config = dict(
    num_hidden_layers=18,
    hidden_size=192,
    num_attention_heads=3,
    num_key_value_heads=3,
    head_dim=64,
    intermediate_size=768,
    vocab_size=7829,
    hidden_act='squared_relu',
    norm='rmsnorm',
    norm_place='pre',
    norm_eps=1e-06,
    positions='rope',
    rope_theta=1020.0,
    rope_fraction=0.5,
    qk_norm=True,
    attn_scale=0.153,
    bias='none',
    tie_word_embeddings=False,
    parallel_block=False,
    extras=['some layers without attention', 'local attention windows', 'gated attention', 'value embeddings', 'hashed n-gram embeddings', 'a smear gate', 'an embedding shortcut', 'learned residual scales', 'skips across layers', 'capped logits'],
    init='uniform',
    init_std_qkv=0.0303,
    init_std_o=0.0,
    init_std_up=0.0303,
    init_std_down=0.0,
    optimizer='adam_variant',
    learning_rate=0.00255,
    beta1=0.9,
    weight_decay=0.075,
    lr_head=0.00494,
    warmup_steps=229,
    schedule='wsd',
    decay_fraction=0.299,
    decay_shape='sqrt',
    final_lr_fraction=0.0,
    batch_tokens=32768,
    max_seq_len=1024,
    doc_mask=True,
    train_tokens=204900000,
    max_steps=6254,
    dataset='wikipedia_en',
)
Each number is 500 + 40 x the weight over its row's rms, rounded and kept within 0 to 999. Layers, rows and columns count from 0. Numbers have three digits each. The size before them is the row's rms in percent of the matrix's.

# down: layer 10 MLP down (transposed), 768x192, rms 0.119, rows 662-693, columns 96-191
# up: layer 10 MLP up, 768x192, rms 0.126, rows 663-694, columns 96-191
down662 101:489505530474561543449468510532494524529628552497469520515529511521507491487467494528446450523526485467479526495527534538523457474402465494488490432514508528480524577502511480488551514456472433483417541569413552541495557517568517442583474500513550539471402488518510521507457539496496483535
up663 110:546473487529532551455501533551543507417493465499502557487543507513506491544495459507503469498484524521505463452510558496530510488513448495467423448477546513504422600508426484506498487488456465524487476516506510518529454423524443515503478465502523537445500427486421484584479498493507466541
down663 105:490490519454431468535505552494483610420594519513495458513618495483535488547486479479544422463506518519530445465497565472512493511538515507512389453518527475479537487542508523559540511558509513500489473467500456409486506476493480437448507540443596516532499514420465526486494511497531501495
up664 097:497586496530522524454500497508497478455456526555505455436598534503419419447530508543496509589455533473477543489512509508520515489462457535529538509442551548478524494443513495516523431528491480550546548525469488532436507487579494478481572412533518488556518511518481500488520457562546482516
down664 092:565475499490426455568525534454470520514525454495496543530464467485523549551540516454501482426509465563518470461492511544527476472496509479498461462552547436557481539510484471468462531495499505481441490493508519461515433461488457489520460572446494532468451417447536536565476549460498510443
up665 106:399556591469470459536507454485499521462460584552515514421561560508453530554522527551527439457526555414447435523519463574447583508510532530632456481435528457504576458459517551430466520527483472482525504493502451518457544453502503465530561485520412517513516460506521482450465534469507516523
down665 101:479493568453507475515472405525512429517474449441517540419573464460561544457553517467413539503484524477497395526534483472560540570528549422560553474514453506466472547494489454542464464448518516559450517480527486459514460464564452548490537491491486584482463514517438490504535525509454608514
up666 104:431556418497536491490540487475479454497513453478567550432485505489547479600481407484491487523548478445477404532519527453517488490454499509421573603520490525537448541528520505444439496481512528475472458562507439498505435532488521505540465493513451522483498492490500459438497488537433499494
down666 108:509501488500432539462423465441570516505465520494523485485463465496538531516468541506441527539539486500522433504529499505543560468448458544456552458490470479456506506553442514545466513433503564409486479526453463483485465530510500477550524524439537476476424493511485478485530519515470464531
up667 109:390522565478536507556511411551510481441420532532557499543445493464498535473490533493493452487469585512463464531533568534489537470468543491507422438460523448486520440484439485506477556505449472449510497525541517510520475467516493473486516502518545523542549481594474475478515524465559575516
down667 106:469526456450401552530494496511552490500532474437497550498395496439556515472503512469486517551439488450468521525526599515439491472526562457526528463511572539422498438480543481475502522530470520511469496540502521494508494457468577504492564447504557510486495533559493462516509497505492530431
up668 091:530532543515545517588516480427509538476477501489497463519507509527510478482559513489577544471435551493442454490540460493539490437481460465482497480462458422533524491548488538522557502504430513552537535528507489542490552481495531462537490532499423546472491528500466495494553499501472493529
down668 093:552519448469587454532448505447514484430473483541487560534522469512493508469460413546468566511517537497496515488505507477457497506539513463487495526589583494523429516563482507507404473464446464481470463534529493482486454401537539502464549516493524515507562454475442497508558513509519510441
up669 090:486556419499575477510536472483544474513531446453521570392507531496522515504519487479438519539511457441517565493477516550527520482457541462473571568434445478492461488491546468489502478539529531528433448545519451523497493536486487556517487551501526437551502459493477492472546582522476509508
down669 090:489391511507522447519426587519519519515489544542472427533514549499478496506516549563450513518516491524478551499526494523441476481476570547552501490563447510545559533473524525531498443509508459476489573558475497521506585536488492507498501535495439445565476524508563543519462434569537491364
up670 098:455381494412504527496503459592464467501489582506560461501474523520574439541489503459529539499544504525488510392508470505474499479559520478504512499417537448480443529523490543512466470531529406526543490477515497490498539487512516480477534527493520519538570623515496487491538520488459437517
down670 100:525537471586508487595534514444604489494542475472504526485493505458472567455517522506502560530520531555542482567525550471433510513498438491534521528466499441543513483505533528489487485481503576533503496443503532505465525459497548613487479471420573462502473393483502520497445514409494540463
up671 108:525470607524535599500471473540386466492478527442423496479545512524547539486476406499540479444486509488432527488507534520484504575455467513545505531547466455582470497572608532478495484545572503412516513450445554493490507462525562503511456538477523443464515607488479538510495529415470526526
down671 105:546512515513496493443475499477531489523556495568513509510550538433535517445466500447431540520480516485539508518497494557565543522494512524569515481509523569449489459512489500476470492493528472520466499466462482365432524500560496482503521501487495499499484527463497567433490466523518514436
up672 084:554437538462500646492460537419505454473462535487522534427460484465534489485581465472551509567466573491530497535511504488468491442449504516548504522499503514490516527527594409458506527571410525516515492528481407483507444548507486424401502448532503410513492505547516534584489526485405505496
down672 085:506542493510529436508491513537505483508476417471455524499473499527495483516443526471420470554516446500494496501535507473485520524527521452556456466472533498469568480466493558541521516414565424458451419496499512404487494453517493540548506526490490531484520420474476467433528460465551482335
up673 096:498463421399512475525506473498500533393487501563492498505476490442504445518491515477540440452485574518526564533484495498486476452461518480510613541458463476467423464559501458491443514502499502533510544487503524514511517461469521516476449477560565556512578548483499484473532465491485552502
down673 096:520466439495478465503523494506492498445496528529501545469569498446486470514556536463510460477510496416470442563470489502473473531497570473477538488523483540523428494559492437521496528471502524505552553470446552476585467514505516498462500555436460533477521549456501466483512515558423504470
up674 109:470467495476501542488517537550465523404441466547519566590449465498445518527516407555504489477519499531534425458564470520544461456458537462549444497449477520438442510552541540501507458548522367534503502485526565550498500537524532508478481468489541516505558457458544512480592524433532444534
down674 110:469558501540495512541520540505444458519479492511596547561443554488451496540482495463497486494423540502534462488492567521506525460470485534532467526545535492418487552493462515471479467619469477552449518424503494542551528497470438492467510497476516472484422541522543544570538489547464522551
up675 098:579463565493531524472532415498422474520428559440531528473438496493477487518550498526463449531480464551449464516504515510431566532473487520471560512471517534577471573466536495484496495517447475403526539471506503501472449511517510534552495451512489433467511514530529438508489475477458582507
down675 100:530542518509491495457490485461476528568491543464486452607526530528505432397534550463501413542524525512496511427485495523520518536534544520506481465507542571495479556564455532470498406493501457486549542396508566467470498454528497519444487439549483443500539397470594495517506495442548502465
up676 110:426482532483505424477494492476526462532481502557459463517436528482515498550503494534393462432433531472529508454497562554450476449485522494536487496422450474472459552437532538538502503514493526531553500540474562517548567519433484494514463535491465507528547505519499466467576495477496512533
down676 112:528534481515514456470503531556506529467444466440513544523590504490490456499465437498444443502552479528463530410490461554478561451436542457439446463571533507455492440488540493486562451467592515535482483617441537501515535483521449474480570501479446423490524449513545484547495500549497497488
up677 081:523484452651539479489442456531510481470520491445522564481544503468547522556561423537500556511455522522528466489479480446507513505497491523491459563560520488522499484488495569528464468445494440491533475521510438524508463487509420523458495511515472461495549473506504457461542508475506482525
down677 088:569464476467493555412463565464458516498422481488483464454484548502502432532470558504531442514523527505488506527465471471519484474498484542469475408531438514472529477545485477561500536487527554483492516546516466495470541518457504460472516475558529490475502536477475435565476503545503459377
up678 097:495407516522576511459516494453555523495539497556521496556529467453450501470442487515524452483526571538513446475498565570456552423479470521517505482523519523544496510454525562460485472485544477504447479495580474510427460466473481510525462527497475497514483424529516489478504438508535507516
down678 098:503485495533478464514560583529488515566548488633491452525510515431589593440461490434489487527516494517483452420444524498499535579575507564578443499567486450501464527477365543448471522424442502560556509497453551535519484536551523452511470574494478436507517523460512547472527543468542485491
up679 087:458505485476456478447552509543475523494494563390524484540531540502525453474515478507519515438436546507458487513521458524528482471488522453513444489474515514459524489456521489436488505587542501479490517473562475537479477501506475539512558459532414498564488541558512479442551534448534428523
down679 094:495474555478466509459510520447531461470491506454486432430480494506479527444548524523513559504417553514464585475494500482475410545485502553529451487512560526465520493469498488503522533523440410533454477507532519531505481502525454439539551458620510578467531439515466503496591508560466473529
up680 101:437495416500526530444539508481515486508522409473450477495505489487612527461479425510451473525472502466495452434562556476524519480505468536510522471560556471486489456519526518506521503538496472466532497525491599552496497519523508442556531513568488556515431424485530532440534526510594447517
down680 098:541530438450550546475477538381526536493455467470433427495531596502479505504480512501457482505438509441533523520569520447471505441512490502510485534461533472425434460485469470540546453472512510479538490565483528523480510521551433457459498478565483568515511460483471454453502537511459527510
up681 101:405572491478567522529454501531420481485478584503460563534487490522488548493505537493513449437500503430469393477531438564448479462438546493466504587485457476481506491501508556505540450495462516533513550549484491510533522534554479507433473489537514462537506543526529518442522509456540461505
down681 103:500644492491540523479422530465481603444510610522556528474483472552476484500511464516513537522461496479572544481507493439570479541485517526521507529550419583440537535517536547483430524507589432476481474510504483499522475500551515525494506494457475514502451479503487542456511462438600518463
up682 093:457546553482523521537489498476487464490459497438539388471460462499497566514508501512551525528464566586474467538497451531524422537447561449542541555494490521467514551513536570521436458530523464498498515507562555514472499543500436510482537389496509482401605452556480480493549482589485534512
down682 106:517492524470478446506519553412493467498494528525493498510448519471622546456498456547505560495435475589506533508523425539539436505454534451508521452569531556478504604500518478495496440508554460517536430490521487450493463555460424511476499453486496540507503440562519474541529454490495465475
up683 097:546491476513506505459461479533532447501568535495429457466552389445478499585491449527436534556467542574611480531527572441480468492563517502517498542496469522498503428590566461557469500451522463545489493516501481520495541448494531498448573488541573525493514486514470453456557449480508545516
down683 097:547535431602465562497454461502480515515546468502537520546513408493511461534456465446505462521527521477573505524505558469380468507519425489522452464504495533448451465585529549497545498482475467540473522462532488462482481525467537516476540525476491588501418534486540499494548490459496491412
up684 088:457385453503524411491462447503506523466557518481413454499446471530448521495487516536492469538462520506534489462504491527473505467502479530424503480484481486540559488512490556509490492450482473523482534527471446527411480435550555530489552487554510425495553471568522442483573475502520569492
down684 093:477480492541512574478496537501556529460494431522483454523517534522553504458498461463498483515477515525475501516518544529431526452453504458494466491518464571513490421569525418517498435500527551577472458507535534437474534460459465521514483529489489519541434519477541463554491489484546492379
up685 094:445521522462540525488472521409479499531476487459519508484519509460524525564503435501562518467520563532494454503509556541507446400516475504517482545474485511593487562490502487478531468490414536477483506441521432463441398483494499442592471549541423455476496507513521531465493518440445508470
down685 095:467411516430515469444559553490518507500503424560438453483513497513503516548535541451477465553466488574524576460468530501408515575456476516421479487504495469531524513522478531510449454475499495510459488526495532361463537444507532507491473484589512480495514491519481461476509501444528594406
up686 095:527458493559514511546439535491445484529520505536517500480538499516450487554609537558539567480477423496442463480552489542484512456475559486518515464464481571487528545514472468548509527538465551403543488477485491524475437498572521492528423473547433518519429469436492453463620512442500516517
down686 099:487449475530489493468446507526542527444505500565494491450424491455466526452491498472521485442464486493562415534600487542511447474465501411445492528457473455457518466469518432465460534417533448484558505469501519440517484517548434529492477482455537443554525457461623558551392571450475519460
up687 114:494462499476444470503506425539401457523478440470471516305538516492446477455489418530517443515487466458524473511502500497468454566433446479516525519484526489571481531563512571523420549514492549528491527480478478519413527495525468537522481524493447480441545548482591502547449534459484518525
down687 105:481450417512505473424446541549492494488609515511525545461551514441535503497568404501551491482513468402484485478498465519417509452545463451448542525496559487537455523493411451543551442526477521526496518508449458509419514537521548495471520581510476582490495469517546492518460532483518545530
up688 106:499521559517540544507580521572462479517451498430520488515436457536468521518474545521471451555499516505438426509525532450533514483466507482499516490511516591499544575418566512480539450470511566448498522479431489539488487452486468505556552490536488502411520463533544467374489492499461538537
down688 100:554458536510540512487464541476498463518475466531435496471465533540579420485476467531511472520478473501500546514556466500536473519467436473457478493452616495466498516553526487496553573556507456417554543512482516540511492551462524594434481502562509448586478516465539515498480481468543514554
up689 096:506489423455575494495551522556527395462466534516471482438531552474477488445494519512486531478459587513456548493493493522478497504512501525508482504468493577490451446466445557467528475511442442530528481509579489497451497465488482478551551449539403502496562474597484475468561495502489531506
down689 100:520487510567484523488479517461476546477471537519500533435402460529546507522539470473516457461465475438562482539557549480473523529482425464510563519541527486527512536471509516513494491507586581487471484527486496486480504540551517497482494601437545446563474459422523567505495476569511510468
up690 095:568513505558468515468492447456499517570533466523447490529505482436482489469530505510428520479452452465503402507508554494525464525452523552499481492537528403481476452452452414498465478488504476558503523551498435476472545492498502408510481513551467489473565472510496476430427576439522503533
down690 092:480539447479490433478427505487526453512499508516515495511568513539435535494473464491529471567513437463481504494478488494573507490511471490506520447520496486443542414499538571472567485528503405489565433560558549398533490483498515485559507483523501474558424560450491534449487528490516423408
up691 094:548454489518510549422543437507559514481487508440488463425530535473504481450517490518488491515508508582454492569545561521491472501492485477477468530466552481467520476506535481495466490508506522449515506528561526554549469456538543411541430430553499524540526419448477465515548594442487419536
down691 093:453508495558524515461472529530504504460508532487468479533481503487505537538495501535457488595455467534447598492562520509475513432510455532482451510568496511427506424461551509492525508585497491483526524558434500559513559466492499488507533558503471489585505528480490548452527496471493513504
up692 093:521476438484491480396523556603497441498500502500555530507475473484507469545387548519485557495443479469489498418469491420467450491449487524496536485506392540539471539512431452523495498537477494525491544498513549532499500534508455446467529521512506442502468528551524516507503510479565481506
down692 094:513554497490527575457493571471392521508486449501540487539581517475499451481492497462492510512528507505456503487526520542474465563498534494489494457455492575500535496479448497514455469422478461512515457453415543528498497495532499556517396617431508526523491479502512446547463525510564529435
up693 093:501552570489508458487559506568539517482521507574555468464503488427461523483471476608507476514493513521491555478514486475561454551438486464513515511525427513518497581456467492538491494466552470507548471522515559518542493497467476550526492542448527434493495437510490471465585518493549470534
down693 095:525469515474485489507529472535521451470506566543498468528522433474509498486453499524414387532484501524473518506481500538453403480491457510437513503592543508483519539526516557489454467406525493600547540458497518440495498491544563451499511549498485531496528474492480489503502487409552540494
up694 091:554528558592499475598512498494481481474513512512511580491468506552421550485601468560582536508526480561476538494533476429473496480489482444522472472428404559513463494487524508434602539530402538488487522542508542544463485557495508479501424479492559481445496439544550496505489540458523503511